config = dict(
    n_layer=8,
    d_model=192,
    n_head=6,
    n_kv_head=1,
    head_dim=32,
    d_mlp=384,
    vocab_size=8192,
    activation='swiglu',
    norm='rmsnorm',
    norm_place='pre',
    norm_eps=1e-06,
    positions='learned',
    qk_norm=False,
    attn_scale=0.177,
    bias='qkv',
    tie_embeddings=True,
    parallel_block=False,
    init='orth',
    init_std_qkv=0.0394,
    init_std_o=0.00986,
    init_std_up=0.0394,
    init_std_down=0.00986,
    init_mimetic=0.7,
    optimizer='muon',
    lr=0.00263,
    beta1=0.95,
    weight_decay=0.086,
    lr_head=0.00708,
    grad_clip=1.0,
    warmup_steps=200,
    schedule='wsd',
    decay_fraction=1.0,
    decay_shape='linear',
    final_lr_fraction=0.0,
    batch_tokens=32768,
    seq_len=1024,
    doc_mask=False,
    train_tokens=250200000,
    steps=7636,
    dataset='wikipedia_en',
)
Each number is 500 + 50 x the weight over the matrix's rms, rounded and kept within 0 to 999. Layers, rows and columns count from 0. Numbers have three digits each.

# o: layer 4 attention output (transposed), 192x192, rms 0.129, rows 3-15,34-47,66-79,98-110,130-142,162-174, columns 64-127
# v: layer 4 attention value, 32x192, rms 0.177, rows 3-15, columns 64-127
o34:618511634493556544375497601502528466489562518436513502527490530454489594436541547445501377425519516524451492510552523548534546379571536458519521370527501457539513383470516473517467605509339677
o66:451532466490532618454577523532463487430494418408522570528563520497593523512497467505485532532512449518567487450519537538531504458447568512456507485478528478560528436478488356560527499446422415
o98:498601511487482521566525427424498500574481481491549460585520480549513438494485491492492438494460422473483474491492501493455511538570443471501455415504480415502486514566467448431532534412535576
o130:454500404543507548498505538451440506518545549565441607489494479392518499464550509502401546502511535465551542535409520558496498468512488508493497482436561528528437484492497531589627494524454417
o162:451544519542521478421495508527437457442502510529521437507562498531511584566522490494510469555469486528477551426487509517518453428554507454494336542444501420548479551512595411527489434498556571
v3:501539429514538547481480542454606530497451434419505495546504568548439541496499567551552513528544429562434498519580523552430550513478510418412535487532535523418543503519507631554619456475480484
o3:493547499485491465482525430486492462450556522591507481430459514473507445531474493538440489539553610489412504493439346507522506543533441478518487527531484402463535517536424488553514515591474558
o35:520473513577390562560484502608424559466558487535445526498312455452533450634467428481464528491477706575571546437464522572464521462546515446650397419437426406480485424466477353582438492417555332
o67:532559493487465578580577487449554496503498549445478451520482497519502443496478471539510504426517509472419462505566532514546493464439516474491474514529467441493467421573501482503535570464485538
o99:467478509570542504548451579513472444479474454514471477579595414521578497488555482429567534504494470481583484498459477469497524398498567520528465551555458581494433532520489495480455458495470558
o131:439559575449480441389460429447417550472529475486531495527472574532509504495420515527566506526512498472469438522495500493539429509411493461452479468559454540563588524456496476457453502482474506
o163:560469511459568519434505496446511413503424561439488491393524489430431529517534476480401438522368536406470580450518515579512477559523446494575545518345578433508455452455524446514425442527486425
v4:523488479432496561490441544489484527602583480449445482487573466506530535499439556501617539451313512472481468487578538495579495508460508478530536466484529465530443511618485564480457517536444438
o4:517486419541490395489587448487489509426508541405547552482370571519401472467544532448516539494531486524608494482504534454454469550589519463497513468521595562459510503508490527474525433535584560
o36:541469542554453620521533612526435530481411508585499557555531482494495450520495517454378482531510393482499486520469585515490431428560518554487421526623488601440574535434487473454503536516585580
o68:575492512463576519541505460577610570447560502581546468467445468541428498570497455486641470563540491479494506539498474502541467576552489418509460551515491452428493490522494571476553481467483591
o100:456552429531460496474460540522490499486453456579545537525510520484564443488553464521566471530542456490533441481493448477480506507529483544515585468474514509488514479393472492522448568447533511
o132:465458571579493427457495480473349456438488543466516532511419532474415524460477467509510542432494503493580573494498504486393453481513564516528466544462492485553458510521442501582428522457477534
o164:385465508519489552487499546534528564428581450461481474496648371505579525456512548484468365505480519450476459447459509400518540473623579481469432480398513462455522507455552444527598456469471574
v5:491560539523490448518485521429480474465535568508483592463516419535507535473573590452506472483511504456425539596555468593531430479394395542570550440580410459511565472396479496534497504532574482
o5:517367421523540472501432361473519542505459487558538525571366439507540514540455546462567516544492446512600493448426379487447553583559449556456561509565524500486524476495462512550470540531446631
o37:434460582491553466547478517545508449475475504410574402515415571493496512514487462559328449542391479592507612516414386432453593579515642414569509553435526537491550508467541572565482512467439522
o69:572447467502636620464561561464502466479525450481535501566496486546467556614545415559604506545452546515607549510575470567485509464416455472469461532461488511533501511486523521534499424538493521
o101:427596487453450509461505544457456466525505510504489456490599469463505449457464437596444517487543438406484452449494492479529543485594614434509454494423502494484522532549532443485506502446496580
o133:586438512508423512510536427512568552565515468540534504561518534504583472531462530473462488540518405461536483467569488479466480442468485455537476487537507406482494561484510468441522513426487517
o165:516560449459550534494478528500466520504471465491431513462454538521513503456480510504488559477478569523511527507533479486435438553503478441501510585502510575493431555503438567495403607507483443
v6:501534463554539493473453469563425450526480518574484490502498486505528563477575513541448406497477481562536535521576612618453521496510580505461486502513511465502450463492547498429516551472463585
o6:543509552482547482582502453349479488447447542458434420458525363480482473520579408500517597507486524524508457449528456483409452625434450505455554526464515497466537475511473343586493424455456445
o38:535528622515513452532523555441599492480617470485559470485492423467511517476583499473527666464454689458514464467504519558637474593454473503531611447419511350544441372518397546539450476525554388
o70:341513550471476435410431582492442461453543452515503535533554434564555480520500486460330470534404532502490474484405538441515544435609576544519468473505463451476523528472548480514525478468418571
o102:480497467471450513466557541496516472585473453502524529520486558411507504491441476533521431519423502466448500509505454521513497492506479485510503504443500559435531485459482465509466424532499474
o134:512477586544519511486536464452532524493494480426496413556488572438506492520514565509504484533574445527537483459468556541451353498469517531430500479536454468464514488425442500465521515437519577
o166:597493481520491591506473562474537528476401520535448515496437513520440452506475454453456468521447502403344438505567506517566589500429537467545571545484538512500593461596506433539470448496448433
v7:502559497481409553475548501482487478483464512463506367460444421478486524498524480475412515618527472432465448513500554529493480438567431518533510577515519546446544479511389591452465503595603520
o7:543466447513480482464558448550514498552497530560515491486537501510474546558428470490464591556511581482437473560505408406508460489516474474412536591516475528520561503449501558475412516451548460
o39:603534450530444535437481504478572460576514540472535604426563589419474497487521606527445533367528546578444624504546432529345494525416595368417461350445588634616476497514552554388555503503452466
o71:516483561482496448505405434475505458516493528548460510505517651666491445546496486580470569467523523524479532561510534531563436585478472563427458505508493529393575444537497533508564442617462454
o103:445477444466556500468428549469469470559472463506539525544553477478582494476480494445515458431460449520552500524488518497491528478615606500483517459528549489547517497470491480521443417421484518
o135:494588507552434440523494473565446579517563480551500495531465511486470531544529432458439471500488433462521614488509416415529448466536371497483542499577492407463428449466463482565474535482512499
o167:520469609440527497524558539439482536498485538489501499509492576521472482464595561513446454501485556496523415524489510541533463485471536502462454467457509511580512489538501460509562433472479502
v8:584482451617476484529506496424469538464468586444412465559432445511526484446533569427507524488510438476478567448446469482443458551535519518463508503393330458532545446597476556578479457499581451
o8:491441612522516488478531508490519466460512461613527492437522526537398553477568615488471426429451469507528483516469468560503574603519493580415544493575475537452520513507495433571539534562511528
o40:379584618551499571415511486610546391518396403575529621462669504467496583632507468450443511497594545386455433534494517436492496578525548493417464520633540604431323571484541468494582543491473547
o72:562428533478511580418442527549471567504555377509512505442543492507510531542468493455525552500513573501486547552535483457482536430470525445480520558500488490504538504477463518523493466518505477
o104:531536506519487451540556516441534503573590504544506477547542567493510518550454459504501525467468533510504487545493493399509521492449541436540513496519501533523490462522450572413501463530504511
o136:497465471456510481441500540444486448410484450512443486565431462491541474498508552560506522572481522499413463530531493523535525489516524508429524484510542498468605594491500457537481498524464501
o168:443539431413484484517451404547440483458436542462529517492477468456572426524554483420513537596508509507487425476496510482540476460525533561448545469490462506566427447465513530485443529415532441
v9:531574502428558411519477493436525456482569561501510490565617497449461477531502596552526455518464489507513562483484492529502507501630497450450431555405584434536510533501562566534522485453534451
o9:479433497447465603515471624525483448514411455539439527459555450509547504507408430574375561524563603431409537476577403488481523453534564503536483492489515504436385514498408514501438462593444467
o41:613487505604593511547545513503459578520417464555500429500485536519512484610424433486495396457455583559540517401399285452433592510426544583537567531543467648591457444529382501483437473544478551
o73:343538529472443484426531523496524413465428516429559571500524426466620488432513522500438488467529446537494440472438524611501563465513498550497534457503535533553508510528565401543520558475461422
o105:523513499505502491434491450458505494506491468469464510435458492497488477564482504429475506512479486467479526503547510472492436549416494563515509488495508492461492469459487514488544568511506567
o137:527487440498459568569501525573556522504518469537570537472544488494478478565545469447531490496535426495493530543490397474567568505521509496557525513439502501474433512507556524490470483527512517
o169:479496517484501443486513495499497513510436516454529442490481491463467444421505463503509457537506494469367469508554475487558491402567534476501580412511484452541573467480550483586476552424495507
v10:514386536413393563438521524506531531520542481455410599485493456601538485583451497541528606509458472514479523457533471433563494442565443536489454468559474530497543480585517530472438509416532491
o10:514462420490472591519444462473521507511409358408492504634433485438461581457491513528427631531461532512554421503541475512454437581573415446445496539569487510550653555445420503524452527396490531
o42:479572440569457473543572439508439413582527623465563404571417523365484468544518524502531388423494399486615550541474429446543533516544519501487550556550502432449522522432519412497523515485401539
o74:520511457552494432458500514499423542496619503616498499400504521482534549422521542411531446545537491504533499422370480513490451553536577509469493459589549543397407465422475514537536477552510551
o106:550487566407612501561580479493534552441541530462512490558536475558496500533457483439537453488539549553453580488564591544490572523478441523535417556465575481486385508519530492500555480541537523
o138:475469516420477538582510489563518583428627570480479525542403517581425477403588530500432481606535469482502480509497459529405544547518459470473570463436483482575493541538526430481433564503456487
o170:528481478490526424515432443578490417581480560524518489460524539488548441495488480561569490459481572429434426600409582530508468502538561518603559526496515498495534456584481551461529460501472533
v11:502493494489456432654495513462579539501463505505478510525454510471391453580527631553544414416454503493446501446586396520522554507554492513589471521514522561487503490538501472536581474486527484
o11:455506540437563452472571596444572514593439578480560414450530461442488461500413388540442462471501513485476519485552503459487515519508524520596535495486519453535489531394488571465519490506462390
o43:498424481445594478430573390433498354435399483469581431547504540447334499473446553473398582540492532517489585508519495384471470474411620525485536432577488543461489419492564569462589502464448591
o75:548422446551448448475474487472537508466416485365528386472492475457414500515580502486529503578520361483483444434614421502522510481524437497488489478445421474443478447471532460554439475498552519
o107:517527510498505517552545453590500462528437491504457607563550431604503496510444475494385513551546561618452483535431597488512518560456475518518537530530469520595506469578524550481497546475459533
o139:497486556485481441442493556416505456449509540508544413558521507514547573431528498498530590442440537506460538540469589548516546504465515445493510545485600478433476509535450474519462441520505506
o171:551540402459539602443461514524525454410553561565458454464485510518481443501470517527416597536556514435391530498412499541469418533558458395447503585487527452424503484525536453559477521548507508
v12:416577523577493498553524509457518494515488536512565595552510545502537520541458538511451571514393512499442382464607435555495477503587519703465470538504498529439520516457477483411435504603456535
o12:475529424504458496390463525518488561464479484482463482551403517480419505445588447519503530450532511581518541371483538529567473475465534473509505491483468489525485477497550538565493552493567463
o44:548423532372463471493514438481495533446443332532435645548407629514416503454421505501564545477550487521567586409465580410531523394414606573594599455505489460532406435505508428569419524487542468
o76:550522544504460532555535517479528522545474533541418508508544491499463556562499438485501486522545442507476505466583468517531592504514515510517509469535537440495504516498531488484552516532537519
o108:594499370488512465541553462525534477516513537486562494501501437523534423519470547501471523552534512435527490608446559452519509485528489419544499471509550491544443511480491535527500486504582496
o140:490500535549375526438492570537445491464507468470444531494521426587447514503597506463465526493578558495497456464553411422431444540532540519471511570496483472541592440580448439505552549516516471
o172:487534528489570528439501494518467520477464590479534455494526513416474527495487463459529388503455470481519488530466515577540524505483476518530512479472522532577459514514571489426523472474452499
v13:525544458566510477446580510431489491530514535462494524515473532377553482453497442493548446515501524508470456567500547334528458488511511515464432521466477620455544464461521531547505472457506469
o13:522420507475364526490474567530522541524558554449469437552514481526516513510597557550560529465552505410482511621506490542491458534527418472541550485498465548528531504474489534421486549557488479
o45:385362574381562453512442466449505517475589493477493549473544503546515421549513509642605554491482400552490463488543541504469438505530445526448527449456590534608476465477623491468540567636437546
o77:500546529464452495553530503618568500545554465521505528469504407418465526438504467467466437519544531484521565451467473528497537436472559527477466482523509448466467554527468479488544559518435489
o109:551431462498554536439480525478471525431538458532532436409500502488499494522505491428542507481479403523533500518494455548528461472489525540595592524455546550477479471478493556528498449541520530
o141:505505553486434515450393464445497571423397487517493487533401552535467479558471530518637502491462474475489521604537488469541513572460507485491485562469480466486466525509461501389456543415488512
o173:471485386560512488583481506429558412527498475515431491487522539541501495445517462551521508513523534512539506369455513512518534589489500516529624539527517437469420470568412370524445489594516434
v14:466498511433423483407572512571510498513488473561471528519505483501501466519537521476446545456433484505427494478451472609466586597479491519469518506451555535532471547368633440482442514386516556
o14:563499447519552531418458534500583539467510537473490533485443528538471469521464527495551487456576402492576539516489555526506475401531471381494490557489519546499448599471506591521487537497597454
o46:447581415568558598521468431526467453561581517360469412577511484573541507610451402556528395580581583477624383467427523460556481579430571422478441388618464465458469453526414550511429598569503522
o78:521549507518425404527464507559543456484428555585521480461560544550474415502477496512549437466505539448480590497570589428628515480515521531553508545508557496462497463536426534484523462522474555
o110:479489608496520548548513499519440555470534510427466518475454538500481534478552513442590492518507507533534479499500488524444559433560521520407484515532459535614480535504513532483520477476450357
o142:458470574503548511472534518571583494472521493521532405514567541468511417501532556477435521533567460519472519478464502582518442473459453526512520493497547441430487442485485499491492536491515564
o174:488475485540520437477528538481556570461509563542568471500488459473493450518494509587509454413492611477441542479486529474474490507458581518483506500543545480513549457549471473459553600596456407
v15:447423530646520574536415409528497502573515527602563564539514521433536567554573465514483465573415491527464593516465512434494502428561569493525555431499506538562543493535312436482558553495480473
o15:552568559430451602470557542488590506468561532428492483456495466518441481442615414565491465411495529464494471481561501610525507617478543485602509543475483455451499492552496491503517522543496564
o47:599517394513431512453490568448538485528592499501423526503544546475435562460544500445490562437400549456483474432440572608510493600458432384447445556506506399467531451581499509460408555459423524
o79:578466440533477540580498476419528437524411560517507524517455492466509515553501487527615503571557566469568475541448430587458514473404402433553559559487545517541388459461535450465535455516462465